Weights of a small GPT-style language model, trained from scratch on English Wikipedia: a variant of Adam for these matrices.
Each number is 128 + 32 x the weight over its row's rms, rounded and kept within 0 to 255. Layers, rows and columns count from 0. Numbers have three digits each. The size before them is the row's rms in percent of the matrix's.

# layer 6 MLP down (transposed), 640x192, rms 0.0835, rows 85-96, columns 0-191
100:057169166075157154082072137166178182178100155085087125167163182110088108105107134101128086147111165143116065128149136123117119121214089136103132111123182177103143115099165188102188151073102182133106167174114119106106127128085153134115155150151151128173108199088138165072158103239133149120074110118121085090169094134120157153105089108122146118135094172127110141108153100120067119143124101092134182132122149118154137127153196174150124167136136160091139146152147133179107114107124137126106136139152099147086184084088136149086150141093148153082133174086088117158100139138153128144
097:120127123107103135164180111136099135130130113103137169087110103126107071134140154129068132115163107067112137163137111151112159142177076050137117117165129192135120197105211147085148137109092149087153166131207136132177094099161106120152127112097105132044075122101136142123145072133122135156121092084080143136091147094139165113126135149104083146173080094091125158147133138167059124154099111141146078129157143144137146147124160162120147118130121125132117156095102080145137057118174093189177125122120172137107144105081134094143150075205196162092074167082115124101124170163213139147
115:128128061153135203148110094111115159146162139119122098117113162182121123131111159124154076143198171158139107100147077196149173142139039132135103104187165134160138142154116145112056143092094086129137162099130154140120215156132116112130132093093106127158105126077086101132140120193047083118149094093139098104094095115087117124199184170122137086136140114161105096124131141112088128122139084113095173127167178118123167135157119137105078110155117137083081142088129103177090125146191180148123139103122109125088182117099072154195173148142154097157128177128114138098182141159135144173
099:074142109154148071117106112123106152127102139096189100131080152148126057164166123113116150131146126121149143101133129106089077199111139078024101114165166098137158107111103161066150164123179073076099059153091139161135154112136122175147167156110091083104045132123137155213087173078166081151138108126098174114115156097126080148162130163163142118142133137140150084139097136125083122120067138116150124151104184147147059177144083133117141123098128138151151122145151149087140138157112098143100110200060164139081135100126097126173136144106138107083190139111158091120117149114078111145
103:123107147118136055097136161090190139072110135122180115101133151138106139171147125122070203138081118085157161115106114140068121133148170128120137014118170167093082143140098134143117133119099094098125068149133094110143109198211124135140103130112105146101088202101106099152107141063108098129109145120128105137108097130132146149223120190093101118124154125119152130124099120120121220100138150129110068134189157089163156132071108136139129161122146136124154109119175141139070123056078127195099118103080178134159165165090099112107142128129104128128142123140147159156124115138060134120
104:158144088105134150115158174113133187157177150063111132135104123120150103082168078143097156196128126175137123176085127171192137093136145118150107153112136150175117099089127128122181173154147195160155097145115086159176116153154165136124144109100051162123135144162098135161055149147103120107149118119087181162133140142149131152115167188127166110103129134086246127132104146113117055169150103196101133131130128177093056151088142187107184116158151141104148125142140125115128148076127146136105154137075129142121099199164145130112125120155110167107094165150148209137108153094135169096
101:079089114110086121165145175113150098106118116111139099145131127120122117160114058150149118111146087164108134132142136138106104100064174104136114138137116205052136143182177171107070133144054160156145100145089087139067162171166051110122183186130133136130136113142176194175094159051100083140138161154124122160067170153160163117162132136161207098090160066130125095166118082120129166153103092110125103151121136151067186088134140128101116093125108120067122164168110156110178078137121155097162130128082125139189064126173136141127126102154151129104100108117135094141122102102132117108
099:150156143149098147120122153157120119139146110128093101178139128084209104146080088159145160128105147159140167147106159151143089158097132123124130114140107105116079159123146125174125092103127154176076163131141151115118172058097131135106103101102165142121195110119131104123162087255135113129131101193100124134143089121142110085128124174103162108164160109123135074081156062083149188111197168141126102198155130135181085163130123119173116108126127140185118136148100132167091152159020132169126142111122103110136168134178162127113133085112149103112149145166107085154133124171131096149
098:161130165152102192142140131127105126130105162129102141150147087099133152167108158121085138085101127145125161184111107134156090124082124142148068132172137139203147174131094089172122153194109126144107132134110158099123133039121086143124110162074108169086125144153148124169130138221151096151141143127135112192120084138070120070153164110143137117096157177115058174131105129150126140168153158145145199144119075104125122179131091055155164164185118155149139132147160182160083206103101172144064150136182105090119134169144124160142127074111082107127122128136196119116103119176137176143
095:172144132093119128138082145162125069154184139150143106156182128191112164117164137141131140133124165135104160066154127190101116113176190115085128125115129131087104121081182110122109103102109097144157139155117093094139107141130104153136124087139113131110143100185118160130121153195139109165095147175107120100176148196135123125068154119078177143159101146073193142158118121094131125117132136083096094054195140193092162158045093118128113145074164100124105186128130165198140126208082120106126109118166084085162122116099133116112131111079163064085128195145120119113102120095154178128
100:149151161078116129142142165118123176120131139134102115094158115151150132179118092147142110119107102170093100148131164140111114109149122117103191153066136035108151119178143057142129140123123099175195144173119190094141071109120148110146174078106127144195133141104118131053117145087148176156172109137138103094149153092109120119175126187109135206141128147155098123170069126168159109141125120116102177083176138095127131091151086146094127123097064094097138134147076161103068130205108102093104144129116163113172156132114112134112133099154036093154186078097138153134186119103131061117
097:131149162117128125145101136104122107180145107176068101130157148080132133160118082155097117178148064134108068131133125124144135080154105122142097149175138146170155089175145132114122103107088128161169102145161070141130136140134155106165080168057117102134143139152111076124171108087055148121170087184095129087055131134076085108064160059095086138103132114104148136160154149221161138099075118159118159185148136161152110088166182099131119093098171139146145175129137096114150157041063123054110129113132140127137173144146119081101121152155124092140111137158178143118073119099123095095
# layer 6 MLP gate, 640x192, rms 0.0922, rows 86-96, columns 0-191
103:158178126119093170114174099099122131131118149167132058120106091157108149131125164152130128050116095115130054142109125138181149188075125159116164139154132159132139111131102115164122119125145104120130138119125110102143114097110172136117169128084140101171162125104146112098181104133093107145128074165101122087102127109064085116073139135174112096142180152176092071095161126087100196127158143168144113128099099140139156109135137108100152113092164126146093095171074140131230140126125145149124085187211126053116192090185145165121098139116145103153149031177193131127080122154120085133
102:107111146175142083138071093140126145169131103151125159161110143158143131098126095126144103153108098207143092150117164124110115096164124106152150116035179100152159154127113137104116130171143161101073126082148143150117137187126185152120121138138071065115150098088080162113208114104147114105151154165142178150185166127110127122097035111060149140062143088143112098120129126110137160127118135132136152154141117108092093160124105124102105127114120091113220149091134155101182093134085134115094215158100207154132113164099093138183108106111164142105164092147068174133134163083100137079
097:163136089098132178154129105157154119137125085120136134107125066200159040150121125095108169093179154123179068151108143178165111178105123117151094134191108186116101144156124064165096133112136139101123124110118128102114095164136165145167116170161080193155156178167110098076105076102180090100159163113158070137120161146113138125089119097165103170104200168166129107150174109106124143148174111096119133111164119156059127161124109118127078141079131129128164138171068111157160121160091102117098091078196146140091127071071108133089125100193159120166124142148081132160124130127123159120
106:120106044147100099103133147093156138109107092139106126124134150162108070175067123171063137090128149092108115170113140044138153085099113130055109124128097122165151155076146146152172147115092119115076094071150141152176174149167123128131119112118122115072152159092084109181114118067133160178124141174093106136143162109148126144119172125119174147105161097176142112096156185134106193112188127117123108145084101076063106139110130147136110111094169131172102165131150132148122117123114199114088118170122141102073113121106075166099126133041148133139138138183163098076084140200171167119
100:162166084135082116185105144144170157194100080090137122109118118168145085058112091161144111149096121166118126087088177127179081126195122171143151145129173119127109086153117147106116119115072146124145149136132129087126140144101188146155170091120122112085136089144114128155135099112085112094167147113096089128154146123083118162113086085105125154117105143144152119156177163057168186053144159120152181163111184121117134138127162135188063099110166117125103132193138184160145099094133166095108056144083128092171147145124157127109177180069110129171159116136120135166197086172163143078
098:133119144163081159125081139171097120092123068133174074120108138125054097115124094187130162151156112207074153155140216133139172168112194145126159140130173144078146112150126118137093140124127189133138110162095117128113147192117121110126144108137069111141146116113106122135109137080167119152153168169136108113111194104114072138164176109165148176105083090129119111083139118141156098130138109138076118150163116134093172096109098150121096103124057110146190099062170106159100159179126111163075123162165140086075144156156110149173136109175174114077134067124083131113070131108129065084
096:138107154110133099135113107168123168133118128161146088167116173128114111136131144127115107138103184089061104136132209169112120150114135140113132181105117162143150132165075094157158137157130132162116192155126115141184140144159221081089063134154183127067114089162111163100164169135157139124117132143104108069088187134161150117109123118132095113085146148182124131141111110183145072113132150121115077129103174109165124138162083106107094121168127083126105070177088150127098171106123096088100166162104137058234149112165123119113054177100133132150133097190151163184132098148181097133
103:139115152140152086135080170120148100118143166184146111168168180132109088057132166155150094124150114095173147166179154175123207143111067145114160108135169167178151074152073187145169090166160146101084190113199131118146140125125166118151142054130159137075095099066132119129112144101131127117173134081133138188084169133154179140099157158138096160103150147151137135139125147095111098140141103191131143161086100149137138110084125093126129136151144092145129110134128095057133125098044099092085087171140125098150192146137104187061062170162132127140092103143119152141123110143130129098
094:141135151161141084115165163144067133082039166181156155112105061128167092172150140096121113160117100127077098154206140107073091128067131137120100143079158109138170128103166129078063129120156104142125116126122127140115189102083136095137106124150113129128087192098089131146114112125160132124144136207115171149140167078095131142096129112099107140135142070153118071109101146140120139138156199102150170203072084105131086126143083136143130158130110127131096132081103075098181149148113130138068055175125126126105145089166104204170133171111143176136147113160187115131072127101143128144
096:108123115133145174161139112088077205106159137071177132132103150132192151124143109145113113111150139163141159119191147097165136086171162152130140124153146148127169165155138158154123165130111123126087139133115147178140161143083130104125136173107163116137122065066078102174089167117173128163094149134159120109045172122173114114148087103133065116183102110107162141117131178166194131181105165122122112136187128166143169111067138110111161108078127078129108153135202146158122103115100076126102159168140108141060094116139205182171179120152115123156149086174114107137130104126104097220
100:176112137121141094151139153138064126140163086165164044118127133176132154137166174138128115113100078168137142160161106173143114129145076172113056089126117144152110118153074128126205165075099134132134159164112137126082129098196110140164111121121078134156122136153160113123153145111149144058130144150143153165113145103123080134148178144147118137130146167108162114008088118123154196112184137160119184158121156100173128113112084090034053062129103129140150145134149131177111104089111125076138138131159117090162148129141134114125099149050115170150123049161146117113133144157156115138
# layer 6 MLP up, 640x192, rms 0.0891, rows 86-96, columns 0-191
099:162170110093098182122167084177123130153129135152139120070135128148106097127165145116110162120107127151127059134181099171181109105143114179131160130099193182175091155116143118147131109150109080139117073150127083103135154126142093116085128134108154150077109130090134148108117160139150138119190107112128144116082131125039086120175145123134104152172129114081168102135082080069104150149169105122116111100098104169076119165137090132073124166124228143113110066138081128191203131199149136097154152095170125163077124103152180100114114154133064100107143095103108181160128122162071126168
112:197138179120191091058073192080157164109149112160113159116046120118095085121110128141119114090111086092144129093119165162125134073087160139166146135143138069140153109077174161157167107110072103145200145142118171125109189124111150124140151049111124099116140142120126122043156089123090112134111091161088105106105137092128141120154152188141080153106110166161123088135117129096129092131129157167037148128137161169149148111123147137097038182153137145091099091125134080088121143123125123119147141117171092175105138119120110168143139133153155052112124185141123149145070121102171126138
101:146090235142153122161139147106144135136137156109090163092169131099165126152159143167187120104140131116132176085139141115134127069130129072162129099119119065093118155133193122141130111170079187161129191125137134119144172110087118109141153107053128136097091181132096130119146091161125122156159110097105101103106117082135125115151122145084118141135155127112101137149098094144169173093136145130134142175105116103160121054169139143101092083167092189112035078032126091205171120106136132140174092140072137122112076145118135127140112110104077143165085117054146179112146113064121148138
102:075082152078099149131189078088148115088117117116140176092137148099158147090126122100144133100112141109148132166119102068081185128120153144150155057124110087129137168138144117102137150111078089115053075146106093211138117119109143162164151116112128124118139142079156083116115155155138099094055100068080138092121113150128126096092190159113122160071134102141110126134113145094133159107192163134120127146114188085138175152140122131159149094133139103104148155152126100087052120123116137206144141119096171098131130165138145128140070101116147161183146193125048143162186178080160111194
101:113072112152089084096156112126126115153110123112149162154117123120103071122092150147057133192124107093151166161108092083148097122165121138054116142165169096154120068173088128138107086142137122131079123115094111114121133162135071144111117152122140122109123210118130140077041160112059150153080204178133041153063155118113128164148124174180117132107102098120137189152155109126169138079127134126135157118192074138099144147117138124163170158141135093151160159150101138102191161120171148171125115117115097102052129151161066134149117122109088143094110139113152191170097170089131091121
101:109032117123107065148162101088135111141190180105105146168119071088099148166118117079124043155145108125081104115161129098098134106167119137095115114118149077176092092142172167135148066142145155162124101177144122057136092138147116113097141106113130071142221094105168141149147117158095154116144163090140120139130123046139186127113156193161129068100085114070119122160155140069105089117101128116170123123135091132164145156127126112122154139144109142092120138089116093116085181095091072101118169098137160058121141148131142178086139128173147159091122105153085187136123127123155178130
097:132100147073191153147065171139160166157074091162157081184092113142113151146136187129113106088134130076091117129130138184095131165091129151126119142128139111144180147119117150156141198109092160168105156093174141148173088124033124105079117117143131145128117075132102112171119101159129086117135124162121082113152107133131181164131123067128113159143128133145169156138157142102157070134221080117140068171148153157149134097116125121148160133156096083095155098151125154092133138107063139112057156181014119088141152130146147135120066124157136153144095145160123143180170086082143136122
102:128122130153144115142144155092172105118132126199130117106120158143122109145114207107088105047117124108149168076110123125063151133151146157131152132164112169191103120114132140168130143128164132113092156115195069121149157113149111111150108111123176142106080129106146115135177188143211166090183091136105104130074143157199139098154149131149141099136185172149095141160163169115097137101120103168097075126141124154146179115167134057112200157206144090131120074103169160132113160165142175181099134155183143112158163151131157179097083098157091167146133120105137138131117088151117125034
097:117087097201148152114197174057078158084068172159170113106168119122142124121120140119161162128091149132148101157167134184139076137104143155137079108146097118075100105158069158152177121145147168083095093136137140152169179134054187112101097124074161160102141089101133120118144139130109134112145183108205161094100192124136091171162115118103175131118124118146134161154108094122151114094088172100119140194089146124135111132168116162126164161123120121124136101066151090131122189123182145101081119120147131112154127140195124120132135161104059202171146124150130114207157088112162102143
093:185075095104157125131133132142156099156136194144105204147169074089159102116141148113135097110116136123157112222100093163105114096122141121117150139142135144144100135148134104098131080117083142126119164210196115155096144093138126124162108199103124099141190165101106117110170096154108163220140098139153124121132173118138115087080180144116226176164150134122127107144063176091145098066141153153092136113112137144172146096115102149145171122102152159151113083151132132099081135146119129173165115151076120062118163127134172120113123136127081134137197124105158108124157104188110042117
098:056099130129167131087148117078146147151126153131163118157145112116078146099117107072163197110161114104098061147150081112121100106143104089144136134126112093094103124147139170182151124112079113184120160137183115170100134122102173092130152067128131152120155156096087095096087150149122102216114103093236128128152149120125085100173107076135122098104146111121145190142154096131113096163068146145076134128130132096119113158149144102100108170109088060073139132111137102127162119135104132109178107132132096205120070106164062122105124104118140115112089182089192177118155128047126173124